Each number is 500 + 25 x the weight over its row's rms, rounded and kept within 0 to 999. Layers, rows and columns count from 0. Numbers have three digits each. The size before them is the row's rms in percent of the matrix's.

# layer 6 MLP up, 448x160, rms 0.0695, rows 57-114, columns 0-79
096:488453469498498468500479494514497468452483499552518516529467540533498492544524453527508541463488522460489457460526488504471480504493515454473524539559471517485437525545461500512538542476534533524510500520517474542530506549518516516499456510
097:500461486475533471520485482523465518524469513516531476495466515526467513518513542474500476528496447515520400536509480514462477483507496480499506498518520521528519476501496541469547500464484515484494480504466508480498453441470521479494497474
093:535551491511500530509490524507512503498422504477483521491454503536480458504534478486500477458485536476499478513486531494454475508457502497525498542493508493474518472513482489509544524483444498502471490504519522521528496469493532512504499531
096:551520497491493512506527455468465487506458473481506497510518490515455512503526503514483525522536512516501517529466532530510503462436491491481522515510520473544534451518485511551508501490485492543476461502518548504492466541481522526517484533
106:518490496520485444509474520464497526509543475471523515531514502519486477519489482519489485525493502481469557464523486525519462476512515526482478446510486494485475511503555494479498485549493475465476513482459509488513535524524524504480507506
101:518514546482492491472474456479473515479508531512483507508489499453493490460532501490534557461471471527470483461541507513527491547497470461516468508518517493526500516535503505489461543512488491502550527479525493454472458511516512441506532507
096:525505516471502499516510526462545511476491525486551497500508498535504485534469574473497493511465492519536505491496510487494499492448487497541515508531497518519504463482467509473511505433540472480492519480472502491504489474494468496489514504
101:484527512474499483497515472522481524476479500489518502514488524463563538518563510497502534528471487509545519509484545489534545495518536484502527459474535530495497540515546510533476468503461512490476498476500448462494490477510454462486507426
095:514483545516501521530525517460486513493509530497510512509491486494492504478484501545512430512487503520495515525454507475470520452499488489500557502459493490531491512440479502542474515503504538478460519478537487508505461490567454472510477531
102:499468471486500489542513524490500471501482483574492470519522504522506494520517545485570560501513467545522474498459548514538530460485530515462493554492489440508498471520516512533512462496517497508482494505520522491496500474467507507509510485
092:547503500494520468501539514492553561479503469511485519474496511492480485515525523527485514506527519491482498515497506494465484548472506525519509493471502505476484515525494531533521495470513495516489501525485483487492512482533460456517504497
093:555509497462509479523496476498535456545479460493546509471468525480513480503494478502496478489539504497488498478490457501516482511493472472492501471485480531527475542452468526511499551508509514501565454479483512515485491458531499550470477475
106:497536496497509490495475529509495479503524495459490497471497522492512509490502513476507505504519512449512500508560516491506520456488564477467473511489481527519494560538470485461528481479529485505519534475506485464509558471502516536465498450
108:474496532465509523479485509544493471508462508485512473520532465511504514481471551504450484498560499492518469518465549535485505494507497504522461468494517507489540481501483508518478500495499475460484513478502526496493501499451482531495477458
097:496495494522499461467516500547508487484499447513567500517509499523533506510465499508468491508498489474507498466481503476461546523540555560524504493528527513519510502504517488471480527498485468508485536519488502511519498530526496493456535509
108:469500536490514508485482457490464450474521537491524486485534498489512500542455533476479468538492496526504489508507556479558496507497477488497487510494532502498494504504530472475421477491494506490440455533471503492494509527505487533493479488
102:477537536475491523498494533479476475524523498473465493487468467556509459490489492488517517492498501514501532522470532485501491515492491486482453537436496491483468463486528557492457516503496523488498445516514489476488483481485517476487488464
088:486421504488505483473504490511463523486520530499513507498491490510500506519520486500499514494491469534531494504521480461493482477501506476485529539520459505519522529503449492461506515479499516585511490493491499510490493511467503492488485517
089:509489492516517505478520506532458514539486496520482467522509450504553450499505476472525492527493483525506515517525472529550555478507494538470516481543496518457510552496481479484517479510493508511490485511496522537488493519492482455482481459
094:511494477470524512507523484480488528486525513491480475512532548507523489562470499481495518506472479461503541481448469472546472513497469497492477521512503512512495509495536470453424518489515487531537480489505462539514472514488497521524443467
108:526486510479494454480530486491479447498471451506520504486527498517479447479505472500483513504503515495519523536484480517493492495521445477505466502449544468517500523502531501468487522496476500468483508531502462526539532516486481494526512524
109:495555520492474493519510501464546496482484494480518509470491482506469506495508478485544523464524493558529541492490484451505455460487475483492533494481494506511473470503511482497514512494485516474490500540460491482525461499533513430540526506
110:521510475513528473498461491527491499521459528500515515486477510492491479453494510507526515574527488502534517487473494475552482498533467507474522494511417488507496516501549537526530512463485499502500534507507461490520469488515492541495483491
090:484516480490510549520514509514547518529519524504461537504525461511522491490520482512505488488471520508529466506522495474475461490529552543480475512509502509495531517478536513531505503492498487480522460527474529454532513479505519533506478520
102:457507478450539523482521520503482532486496535555544490485513494504537491503516538523520495500517535494479536491519484502455466487484502486509517512487504536556488495477525453548492517465480519537467495530486490495501486466512524521520470502
092:447538467509485510503489492479525499474490481451468460502523490492482509509470457497502491522515478521487467450502522526550494442573473464518523479520475509470473498466489443515468470494495518517484514520479530481528467536507490501480473523
096:493516477537506522475463454481532472453467495486484493495499486504521486523479510501508517492491482479550514497521522527529536509488498484542472497484503508522495540472493462491486466507454483530493532532497489523459481489499471471500466534
106:510503558487538503476486538485503499459532516514494498521503481470478463404485514507535517521498495521473516501539541503498500515522505509542470529529440550476494451492510487528508487508483480499493493455535497495498490525536512471501547505
105:503484490511484501441506505472541487525476482495485495495504531536489491524483509502511506538506533485510528524498476510483521510507464450467473499507476532495517506519491533499471472481500518516515474520507464462444516462532474557496509509
109:497515508490477532541474525491454509467499508515490525467497528540551519474474499555501507491475526464471475466474484496534474471490483448524499468521487507525494519487479509504493510487449532508537498500524497523508483506518504488461512474
099:463467500471477554499516506464523506498486503555510514496509518470531530524517501494507552471450548493480507505541509503511481482458536508473493478477498473498496543441468526484528488472500519480500509493531473484530463518466481473538548505
106:488514484494460519497484475498546494486456500501524504501451479535494491491520477480458474492526481532522482447475469493480495493540456519499495531521505472494534532530488475486476491498501506498542411499497495492536536476462482463516530428
101:515516512547494508536504511494491452509452493517484517526490503486489455553531498533498474504513507493485488523557474490512485533505475486500479546530500550479505509524520459466499507533489510487498467536448511480502472481496562505535477488
102:528507522491493517521521559533500503485504471553519450492528512506532522518533497496474484490526463508510469505472465515521519551501508547511510514515518511512474522514528490499519548484496494461543498459502472488474450488511549545535486530
092:515474510522488519523532488517472463483527486472514528485458500508525473456531526519506551556460479485501503513485499496479520515480482491467534499501498500483541515513510508504531478484551482539562495469506529515494469524499485521456500489
100:470524460475494460482475473500549492435488570516426536475476499528483522483469486514498442485478520517520475494504520517506509480443461471483534508496497481500526494533469495510484472551502477531497475525511482439534530463515496457504473514
105:510497467480503520465512526453552484522562534505470513455471496509506508514458494508506506486491543513481475516513473482532525492499530489508534503524488498471498545517501498515520513501510478449506451471528494515502493513510521460508509472
099:473458516462484519569527484511508532499490478488495472514489453506492540503484501489522512489440502470516516487528492508506473496500513538483510512463494487510506544489469493503507499491504460503511492500467462489444464556468511549493546505
098:482504535479480532502462489500497504534500500507522501527521482443483498532486476518469450498484481486504473476477475499527483465462451483502523499446486490484525450449478493517523543506431479523527512509547456510491485506491479491527518503
101:463510495518463519492515455513529498527522527550470518497500539467517460491481502522476519488514500488484454478475493479444473516495453503513546469479513520493526501503527515497485503484517531523481513553463511493526497477496479531470510478
105:515525521485505522527520458464449509456487523506498542501494457497518495477511514490526518450519471523565537459484538506495532481506528523498499491510469507530487510562483521464461533488525507505512494540470554554472461494523511518543507520
094:506476570511526496497518540507544492542527480482518527476482519466506500486432497513474469486532512477483504508480517534488495559502527517500493458488528500495564533485491497501545498478499499462474503529522525520470481510506492521493525538
112:501543464513515485502520487492508483538523455543513507514500513537499508525550434499528498485511509492510499482495518515486535436484489508502470476466495515461481532508516474526520514474492506509533525457423502510515476466503450475515524480
098:489530529501514506496500501517449502502510474509513542527499524449486485519522515516513509485488517569446515515561464530509537463493481525504474492464501495522453504487497491479520517529543509481532521495530497473501442517502471490482522527
112:502491489485465488530506499474460491534505499506465484478511514501542561498551515527493497504463443497481487432497555515484509477477472480495521486500502518546526496529463549498497515509524538504473441455496502511485516504508523493490521489
103:525483503532527518497501517464483485506485453480534496488537476513473530491455493453487555443517489491485491481501533470487477484508493525525515505518496513468516489471488490477439519483445466466467507559496521544488505496480493484460477501
099:545509472499525495534463503509489504490534510496527500541494529485524484521499516488512476559488567473540474494543477529516490514493491548505501481474514485507480522499490491517497537523554479521508508498541518492503523511493495463521461518
110:506488465537493493501530511512471466468456521475528546497503498498515483469521509501492476546458474484540480514534501527567488500525547475538533516472501487515468508487496467499524454512480503510528513495505497498511464473462491517533504521
103:468475492495535548501506477500436475527475512529466471507476520512456513538496521487518486484494487462476507462524459468506475443504531497490506531494541520461455504517476510462521522502465474505524483509480518509470532463492502506498532475
098:486524480518505500517477518510493499499493506471522502484504525483498532497465491521499464479461524502532507523472441516507490436506472517546516492480535559543478460475492492522495474484512534505524509471483523545525497499547489540511474514
101:520501489490520481494495545435508506500466482503500529550501501506521475511552506499527507476471547499476490505507508541495525541536505496492471519490529511513486467520470501494504457494499487479475544510506551486537498481508534476498466462
106:472547489446505484501492481495491512510521513477441495518500480529480463555469516470499504493488478496492537531454516472482499494493515500527474519521544480465478504506517498522506534486531540492480521471421510516508484515490485503489509528
098:494503454504478515478507517512530456507487461561519534509508530526530475536488489470503491512462480536512497485507520521504486489475526554531523476483530549494497459487515463531456531527554494481479509508521487500479504514489495474479504534
094:484522490502524478477511518515456512488540505492487505518525551466528537474523473451495467515538487508531503488439502521539531471489481482450498494541529489511493518467494501508484505423509511512495553512514451509464450434479468484472458449
100:531515491457499477558475506498486530434502536507508497491497514455511490468515516492535471468513533497554540477494517503495470491468513490474502468461474505498498529486533510495532516465533507502489494480498540492539511507503494454493494478
089:492515480495513454518527507514482536477513512512527478496517446489469514512502531531503512507483500476474537463548480493525478482550486483502539501462487436569515529456469523546482482472469491533498493496512466488461488515500477503513476450
094:494484475513513497549499489470552463537492514549469485532463517542488508512522484517517515511544497519527500489494531480507505559515484496537503483522519480529494483542509473501533507518526511493502541497476509518473490465505529491523505490
103:490502537494488502519502504472514501507491510525554515537477495490544505517476495488447480509523491510530518461515457503484539501495532551527527478505542499507500489489521525520537455427460528541530474495489456475510516516480519483530489536
# layer 6 MLP down (transposed), 448x160, rms 0.0593, rows 57-114, columns 0-79
103:512493486484483484502508473485486514482534492517454475502539510521464500538450465495483502511485493509500529507468481497462469496484474496480496494464539511521505462485520482539452482479480487484464514485490491483585495417554536474467487462
093:491505492493465530478492525491509484479513473533505492497470498522492524485513501499519516498491548470538534457533505494472536517538495554472469508482477501472485491492525517511508502518528490488489485478493491512523517488487512497460518523
098:512477506525497541504509500475493473530497535513494541520492506460511541511487505516487523524474492482474467471507479486534511514459520499550487451503484508479504560501502489513474456503483525518514495441473532483513508532479484481502523509
095:513500478498505469447465502502496476493529492472507473518497513541507498475484487466498514494539478527517467490502459534541454530554462488542481507509487472482465492524498481504488517508512516484459531500524515518476543482479543490466487471
100:522503487537531483495560491490515509520495532521524499541535469531468526490489537500469469453546502458493491507483550454478477508469550507496479521480502515556483489484496460501537449484499509503520492488465486507497514476485511505490548488
099:471504494515500515508515475521478548514476480524497486526503550511498484466527548503522494580502450449530509496489446486491537480531515514510519504484481456502504511495505535478524507547548545480481484454480509470514528526488531505521460470
090:491474478493517481467451509528499494467469502453495474487503508448483496495515475518557511529528458483441434482539531474487546494471554443492518451476489478505496500521504528501494507522502519462501471511476510490540480524514481549487498484
109:530543510498470525506465531468478564471460487501516487481517497505481477464523525467480527539491467526525499501485529490527446486499475525529502537497458489481466495514527491496460518495458494526541517518469501446472521576549473521526480479
095:482557510473521499524491493457517519504465469478474472492477499469525508492465515534521529500490522473547528515568546486523526538526484534490481472532502485486569493490511546520502508482472498531503545512511509500518495500462545534478469485
101:513490486541504508472481521487489537540527466525489489466495445509505515488494476531478489479518465550491530503493474491524504427505482506514519501514500473528443465504530511520477463464489478492514519508489531500461536509477492497506495513
097:469482462525502517503493473482494464530495501467449484463485506496532521483490513472499491450491484521555540497492488518511498510507500536490526495505516486540481527482498485535510526498530491477470550471481504491523488492450521511475557471
096:524494519506499536493497533465485530481542492490495483488512463503477508510514471462489534517480487510535485531477529503524534504554500557538522519503536463487530465475509452524487445523506485499502517523517511482526528556466479490504526543
102:512486473497497503494525525531503538511532514532471503468461513490526438552514492534543517474507478514519486495520526523485483470493438489481542493527512513513498484517494555488481527520491512447481504480479473460487494500495473491485484522
111:470462460518501481513469524462495460477463454521514492553507520512529520490480537498487509549511496463582489496437500451527462515493520516501499512473515494485503539545520549522491510490488538513500493499496492502498494466494524520505468537
100:534482470540521506444518498495483514480460489512514475540527465497498519499529543518500527507498512489515492510528491465510530466470465496517514536473467499483467489549532521530541493510517519487444533511513467537535463502493489472485492491
113:498499506489499525529486530477506489507500478496450484447447491471522529490528503517480465505480489472465506474457491490467517488535516480477513483482526507469478430495481518478483469501537466490519465478473513544503504488481490490472486522
104:506549507466499534491518506535479486485502546466438508461483459529489533538486539485470493521468486506515484552513510496482490524500511517482517477501485482500481508508476448506536477523491479515486494492447489544496529491486492465474492514
094:538527470508476494508519492494497499487481439474480504521502515521472510495523485514494515463480543489505478487473518486523538515484505512515510505536494495509480480496496559467508479506538502419481473506499467525490526490523517516499512511
093:498500493477476486510476471471504476468532523511489512511510533464449529491456532511536512473512505490533498482485581473481438535504535481485479486516495489532520471520503530502491528493494478506478550499526507469504457493502489519537535521
093:493481502521555524487505480547499467484485490474541498510502447484511474491528475488523439505505467511500455487479496510493549496521472538515489514551472527497525502452412482533530504506530506504497501477474488489491510458519528493529541512
106:498505490495465516504471504485451457503498472527464460501526503483506515469489501482471472502528468485470520500527471515468492467499512481500498514506518490571470517502505499515476541505494531458509503467479526527479501450514510507536501492
102:485470500468506476528502468472502494517538489462485550471507466470505507487529517509477526507457479538520508509473526498541487487559508543494487545512502535504505534494521509530466573517497468474516501503490523517480485519509509521498500500
106:495485457462443473493474486463531502504474498475507467500468502538501502493485492546499553469479496509500477484454481507526511477473475492469486512550457521443478481520537523451516551533502493479490496508499470498523510496550518484490459486
098:474501514536521502471484506553469484440473553490528513490491546507497445538510554483504504491471480524432536494545460511512494494471472509541456504517470500485473516467500487501462513552497493493486482474482466512505478515506504488492502496
107:491478498496497549481470525531499495498486494454531525538487512545459483498495480508501499475504475490491497569505518510534529550533491486512458480516522483469464517489497487473533475503530520500512511524493533530558501529520445447511497471
090:526483542472500514433477510526442543523512489561525557508475481521499503468504504519523505510493457505506550539486469490501525560490555487473505548463529532517525524499521513497532521510523487451511510489486475479497503473495475496524506455
102:494484498514468479511506506485501498532484476507495516473507528468445520493484520480473514543466533500499469513472496537511482521502536522503527474490527484496500472498481488507481494476522517472531513471492516463519549493475480545476479496
107:507513494460526516533479444535494520478504512487491539523534507512513453524514510531525527477499489482502504495511505524482494542467424545527549509493508509459477486477517494516480541506492548540511512501508537509511479492507472485492461496
100:536492468498499507591510516501505501521497534541510484507509480454530464503543500531515468497516487490461523470486491541544494542476496533465528496498476451483506543500453473492477496476482542492496490500487505474473489497488511534534493507
107:485492512489483455477500492507486474491510466441525440512441491493479475451471509460520552515528475495507524470468538445474495479479524531478513527505489486472501524518494462495510487524507448504473525506449498511498517497521495505486493530
099:509481495499449499495516496488528481475483548502530458512531483479494510455511480511451527497553517525532499521518499485454508470504499523523535515523450519481506536520499474540486508523497496509500504500438499506467527505477523507473492507
089:483510487503549505512474499570547478478494487555512509472463515516499507502507518493472465500496484471513568487511526531494490525508501478503522546535493563505494492475507493506518492454495483478529477535473502531490526507493526484530474483
105:465496497473508483501528480517509553506532503527505497493499511485508500466442544521571484496468485516516513527507552546478515472468489511520506500482486486520466490464493516541500498498533479519476496508499529503489452489555506508506485541
095:477499477517490493525510501493495482528458474467460492517442515540449508501444471503486530471508533483518530515438544485441471479476485488493455486484516469491522503499487467468478472528482491517498500479497460488521492489531482488490484504
103:503516501497515511493547475488520495540488532535489493526481501500518484474518480533478492481507506510550495501495515507482471480540533483494517497519519553503491496549480503537555490523525524460500481547490457489489505455510480459505525476
092:513519540532506497529494503485496528535539464498526510511532520452491533469458512502544543526533530515487465459479469503485485504526543511482483462523507505498495490481464557541456536448504537485518508505516554518468513488519481505510511470
096:522503500487505447555508464480486466537475457497463475495526493487479544511525540468489484478507523493523491491488568463426497516473512534479521518516516479497518461525475499488486502486497471514515512494483515510531495522492521554488528501
095:494508490524522498450524517525520445463484499479500537458541487519497486489508524466477482507528488545500454485522514489508487522521482492491513495546504511466483467531466446517492485524503498527468542520546529485523520460451495494425524496
105:470490505541497501512523490505534525454497530513486501509519506496474488483476535536521536498539496501548532504531518537489563505432469480512485466517533483468494477518560488483472443490530517521464498509484535468497478500518531478458486481
098:505468488531521509519519543484499519500486519480541545500501479487469506476519531523529486494460510493517516516538449445537524523477530470507524485475501519528471506518500491473479501502496515497494496513532503512488470552447524516471492498
095:465473509473495508500518499542547489508439513487514464520532502541525469500485497530472513518491488505489487476528511494529466529477501514497460496499519485499482506462495488524496502549466501476477511496544500481508520521521521482480476477
098:488511485548525500496518503543504491486504503515538486510514466529463492523550525487517498459505494533485463447494494488492473464522437521535500469489512469509415492523495491488512484500545496492478473535481456520519519528492514493473469484
106:504516522463512521506537534509523529532510522522492525506509485508481515476523475518510477466502510530514476499520535474448488527495544498532465456489494493475476520479508510511465438495492525531552475517541475460485446480526501510504524509
097:517516456516517476489551454530517481523461485502459485515511452507471490475477498460485452501525464497551500479462531479519477537500551501525479541511488514495554543483505499499517489488489508478525491493478518521468515530508498508499479519
109:491479493484518507504466473510500475490510502517503469503525509489536506488428479513492510494493544500495504538473496494482451522535489445518527522491472495488473481463538531534488460517524536482501525463503471530526519490486524501483524483
107:508477491502499504486473486562462480521486519547482459542495530511497470539519505444495513521507492485516521473520491502528503427507484429502490490518488550517525475499487499474555451480485469516497457514510512505512458495515458485499505475
102:464514502474440512507494417509490494446526472492524493521481550478495502458487479522516497487493451475481528471529510529538547477460510474483480514484516492506534487514461493473532482501524543496525523533521489545518536512482464498509516512
109:512510517521511455508523505489457464465500483518462511510495534477500554556503502477464496525513540513482524526521494504494558486525529469488506488499530510527501489469451514517479486516452502538503489495506504536470454494507512497530477500
100:506492482482515486520469511495526489467517461526531490494508499519491496483461497481509522497529515501545495576474499516509501508467496458458497507501456516525458491477511462494535514503467508461549510503491532474559520503541470491505449495
107:462477507498531469487531494442522509512502486516462492489472457513545517518480474528508546496494445515490527502485520474520499511479537510517498465469515484491529535550563489492491466535478482483493469482517498473512492516436493483490490527
098:499525519534516479555520506499503522501488502535494528461514564514519485475509503485532522477486470459508451506516516490494503497459529498516526510496476548490502489502474525523519439511485509520479505539520560484530489499510487516524487484
108:502470491490514509523493490547492478459505456499554531482550484508519512487492474518485463444491505477495522521529515492515501482511515512519458544484540519498507549474456499522515488428505511458508503518459460487491479489513497518526464515
096:484502510506558485562502522477446505482520530480499476472513523539487480478503506515537480518452498460539539470461548468474552492466502505492467514511487485504505528485496503488513472485470478460489502458518464472481484491537497505497547458
100:493486513499494519505513501480548499479478542481527490477489501518486510557496520535504465481494527513483494508516509464497523500527515481495481455521521524531484515547551525513517487530466490506476471473507478459480533514492513511559518517
101:499524539508469498543516527515495476506489503516462474499534477507476510510446446542484521489543508513496471553508454486486522536525506500470486543530507494515481504481443468500551497498477478478489513523504503548474486559456513507550488507
090:515482489497490522502507520447546450521489504492472488497518520476497509476453475445497494471504492514504496497467501495488527501439503537502504450520520551509478481516506523483507492479505480468473499519488528496503527512457517503488500500
097:526504485488473516462513486502481488473454501456515477473483480454512458471525476454507506508474480512487505521518499487466461483485543555478530533509478525505480511490480502495501515485465508513505496502544516497510527524543511512490466516
101:516500498483505469499562475532480465465499509476458466492522461523541504513484505518573566497491537508519536504490531505529465479497486453460489544488468512489476518477463506547499514504535475503468480487492469511547518502497483491509518508
# layer 6 MLP gate, 448x160, rms 0.0694, rows 58-114, columns 0-79
099:501494515514521522479509531464480512506526528484506567532509451486490530509515463498510498485524544493493538490481508468507533571514485509509478489469515512494472476472516524515503458491505501502494501494466481509505499512537468497451506505
099:485474487520471504525507478463518493492546499493525503482496515526458504455533530478519491536504488467523504558491476490471521493539482529460529524472551473488512540515476529552502525496496495475512490548484488534465522486492495459483483523
090:472512463484529517478499510510467545493490465456490493487486494495467535472530496485505453484479522497478485486464498498512470491511518507457508513472486531516478547491502527509531517456520530535501510495515497548511485495468485536445515482
095:475525502473558526536552501496488501475467503511502507494495468552436523540443508512539504499516519466501516505529495498485488462452520462548525478509482519546472454499527498507525515532490532496510474521529497531476533520472479469469525444
104:534515485519506428517460539482529472501501507524490487514464499525530486466455484450520507505512480490492502488455478479504516510497522472534508489504509483473520465509548491481501489499514476464487499439522473473506541498487554516540475493
096:478520478477538517536492506501513485484440513489510518483484505481493506508526505498528477512534463533466485496528529479497526534434532504523503458526500458536532478495483558496475513500488537464452500493501482463527489500548499523515513459
096:521534498501525534499457479492489537518474474477518520499521521504525540558516501478467509532517461533533492478507523523544493544494497517501492529505503492502452507485488514508462530520519475493497514502471496476481490520495524493500524497
100:487475489469456541514520495487529476455463473534520499495483551478489511520469499498466517549525500528504499518481488534498458495494530499449464486521452487489499487514509530500553487505534507474497495440486518488459506505508450465506497487
098:479495490468474477495462520515456526517498488507517511462485454483514492475461465506494476536490475511491492505530426512481487432553485525521490447485496504576471512478452510466475514497498519514532548541522459482484517517485480516500531529
099:550503512476490473523483513493503468476441472507518542498545502517483502429514535520509518507516515479526486460512452488496531462510512486514495502514498475460550469482521513501521488488487464486509492539532488489508497490529505490510468538
100:502475486536450494457528497466485460474491455513518495511508541497441485509501522471470505481509509480485491503514527484488470447460507469465487507487501479513468472511502503481461538526528509504557517483521478520477458498503519480490503500
103:508508482524508501535442457546515452480512514494531503499541518490514534530504529476510485482552524454490504546468484555480510445488542473467477526531451516531495524496524460502516495505544530454509503532518518521554509489519529509497446486
108:518537487499517457497504508476478516498520513538487534532494473480495548534469477542515513498472483509483494516496523496520484480451483494525528500502483475537491514483462443452494514467525477476488536481520507459499504495500485468512552509
103:525475477462500508503528489510541475474449507504518468492508521494489518494498477460524468495523543501524461514507546460511483499507515488556516506479494501501472469450507454465523490554495457496528518528494505478495476465530474488486507493
106:493500558461539485476530526499479493501516530525499495517505492469495517472501512495521511517441503507526515526479508491515500460520489501563527484523554475501475494471492495498496459472469529515444466476517461494518489468514482537484511494
104:461486542475489534503536481506472520528493515518489497517594447490486527485490536460529510502510500506495465539497511513491506493499490577530469534469505484532492497493435471514471509488469497511479500486510514531549490501495505475567506496
085:488494494481524497520463465481509496486505500532525488460523484470549549502452488475497469497489473513488528499526525473497525523535500502500478492482503499526475521500512573485442510493507502499492485480482543510507498522503473453473522477
092:495520489449534500498468462511487513498471508503496506494525500440484536475513471529514491484505521461503476527548541474514492547499516508507483520488512506503543516463494552493460509542503527499506499497534497497487498530501475502479495473
097:492475495520422494531457468536466507485489436505513521491514503473438512483467481491502506479514454483469481493530463521540482505495476472517496461524457520482478485484439475472521504529491523553532491491474476529523488521514533512498508508
096:482487535503502496546584538533482507457526472525509481527521516473486497501526504493470471499500479498519507520511497519536497471492538481496497498573523504530468519491497514494498517481532493481514523513511492517468484514436518494520490463
109:516492476489498522486504520499488534467437511533516527494504499522526512503533543502533465502507477505481480508516467523453513524449511494487532542451497511495495477458487479498501462480500536535575518528517475544480513487532461498503488497
097:550541474496518493477526500489505486514476495492514514458529525444518506503483530490547463550499512485503525484484483442519506529529507514478525500492516496531522520517470517487508463471481502564484477491519485478454507487441510509478527492
095:523472483501508494436472517534479456517490489472482497509508468495492506545535486449525464522491498543501477525521491521495494519509510494443506505442458516503480535493494538498477509510477495521481485469525484450461460503488483538431504493
101:559514511512490536500505488513545544457572504502502506513488510503506488531533476485422501473480518517521532513474484511510533518515484470526534481506536497461510513512469494544525493499499484512521494447498486503489458449499490499485553499
092:508475476461523441507452464482503474516448519533479532488529486503508520469510483482512525468493508510510497489497514516480512477510491511504539473491510489525498491553470461520480487510535477511469544499493523530554524519524512529468469468
094:487481514484499477492556519480464462505526499481523500506536508504528528527477528460530496504499461511527503501487477500523521504467521507461532495504540536488495467535525534527539501515527471478510481496494509454497493503501479496488543498
104:474489521496484491495548558470474485487501484489496504537483469449468484471486502528500475526482512542491475545463532490479470463522554515523486469534505548503509511512535516519501483511524492485504493526551478440518521521523533487552561498
101:518489540511517470528550508541513480511496483501488504481541485520497499521477539553538503454535499549509455475505510530523479519512507549479478530526477468474513521475514451455555528533508499502487509520502545485495478475490488515458469463
105:506414486489494500514565513481488505463493487462513472503495541479501478503481477478497481504501544476519472474469492481482495523522489483469501497503512480482516530508480504505492531517525480536479447511532477460457496467509527539473469483
096:507485504500503505473522441486515504490487492478491484525541464493511479491496491491495475517460520490513478442511489491495498492473519516515560499507471528494488527503493446494488497479529518566535479461494556538503493520486464513527538500
101:490508477523530484481538491546455502520521485540502475489525518465452527490497508520551499487481506453471513557524490521545484464491485466449462517504465491520520453459503507516531518473500505497518557554499471536480496527482533504497466552
105:460495516480477508505519487494482540532526502507529506543520492481475479493447531462523491523494492523509465568503514491478518471472559495481505556466526468466462478501532510489515501474486536526465520515512529516500494509495447514476518486
101:501527487493519509489501501540528464505485499515474536505530566523507505508480475505475542529492510504518547515499483486485480463503472512517527478528477488489519509485482519496488505510494537489518520555458537487543531516496530477462503483
098:504449472484491487541509463512474513451527477472533513519465474470507513462520493499514479512488463541486502468511498494451504495520478504480536523455476489525534510492515503498477494488466505528512463473516547492522513497501472545475497525
092:492531468508511476512459466443479494480514495550477510489466497525516516511494493538517497509479531478487489464526528497510488473467470448497549534500488525492513478454452469514501535509450534536494491526541513487508520503518462457441497509
113:449509485496500535506503511502498456482506493496506480469504517510500480462462511500508507551515492478523547509478502521482500492495498467519476479498499513477531527527512518511514481512489483483483489538516519524472486503499464514534474512
099:488526500494534504468475503516513467490491459525505516501509522516434524528532497468520504518537558490496497539496501498505559480508503531544473544503507498529507518528519504527489525526496481474493535500485505521533545530477439496490489515
103:478489530496456464482542495492475520497534544433482529543477517502498492498496523500521499513522437513546527493461472512513545541505528517500494553529441521543478525489517511480539463534505523485505479474538479524498483493463494496496522493
097:463469466480486484503499533555506485513464436524497488477504499451525484521479497488467482509523508532518506572469509464480480479496482537468454516487529539544470539513489525510488437525499537516515544498520489437522509482508500506472492545
103:493536500463485495437479481483441485486499492532510503476481533452488507532491537489537468479495553496556498509449522521478540491508522492479498470545475480485487508556514494478477492477515504470522523466491496509494519512489437507543517494
096:473527480502504484513517467489490499446466520495496508483491466555498484465516524505436548474501517525504552508486493490454510512531516477528524461500483505556523511509509514500523507462494508473505490473504515493527533484465523490466478500
107:540511526453468514500510514540497489524464498492479487482496538517510521510498513528514495442497531547513489424509450479451489509518487487506509511523483464444490497438507470509483502495516519529511489534514474444503492516469489515497453454
097:546561454537467477558498509489514482535488499516507508516528490502451521475462476519476490513518493478506482492483540519543495530522509516511491520529494499498531547486502497490489500483476523501546554476501525518506490499503488503479497512
113:494463494496490510437489506511545457504527482508497480467516551460476501491447483562471495527513546510511535515473506500511467493511497503544506507508467500455502562499525506536533468507501469499511526519485509518489467532465520490531548484
104:530507513510511491496466476484492508495544494467530516505479490489476525497489507502471508521481485469491506534468466480520534478493545466477560546474514492491486472496537494527510516483501491521425496506460472521500509475447509564534505478
102:509534504538495520496507471461515507463541439513553502500518525467487509496475507498504547457540461509506568534517480526510530461478541503511482481488521485457507491541511514491518519480499503503512534482492515503524508527504420484525522453
102:499502483467525509507471472503474485552500481515474487514466505471508527536483499540503492475533525491452494473484510461457473548481536462468481469511465517512486453521503510469457475529511518495456504504485507536503521502525462479509474500
104:463489489524485549506466459478523495510544497462525527489524517495482465578489525510512495532457479465481499515495491509538493521491553484439492519494506527498498529511517513463525471529488481497510464506496491486524547481487474460472530505
102:503503510517536547498499533497495508487458539507472534479516518477511514464524476466472467495494540502538488489495523505514510511554514491471512528505516532501536490532455473526514503511467528505522556478517480476506519510509498476490501524
100:507545528475459499507466476522471492497531460486477517488520511516485503525477470459455519539531465490510486490504502510509457498504552491492494529521513477492481532493450511471509460452513513501534470527482533501505521530484493500539506479
098:504452532522497514523535503507498477458551519503526549520506504520554511486481492563524510459496534473495503507547487524516507486513512474530444478450525527509508523489476483518510486491482516463491490498541484449460505514505516483451508501
096:533547488534517515524460491473517504453511558535505471493471507520524493472526483501534498534478491532541498464489569521455521491491532511485477493514508450490471520475478469508522515545509476508528486504502471479458489516508464493514465518
104:495517472511444496490521508511469525548477532500502498541517526455492488469492479469501480468463539462465491495456494482438489520476459507495495484502515517495500485472503509449472521465479490449484491518554479514488485457506466464510522446
110:503527541465484502503479506442555536482478478509455530527503497507513508535467483562517488478528477494528466520473474486546534557502512507493514477527507421510510472479522481479510507498497501510500549525497503495520510509460502518478477502
092:490488476473483531478463482504470511528516504537469505496545515484506512457495493490485528478502512511539525494473472511491504486448540501502534470518533538521474485505517517516486478456468475428509507541473477506487476486485522503479507506
097:524538470489540559487483533479510489504465535483505497487472484521501525511536504491509449540490495481503467472484501506478488512472484492478484483497502464516493506510470507552480440527500512550534500476458472470470444496431455495523533489
097:502542495486531498499499524471486483520500516526492487486502528530517468510502515542510498531466504476457464469503507501493490499503481448505531499527483490497510492513465482504471517500484522519475500531497524458469500471463520516491536544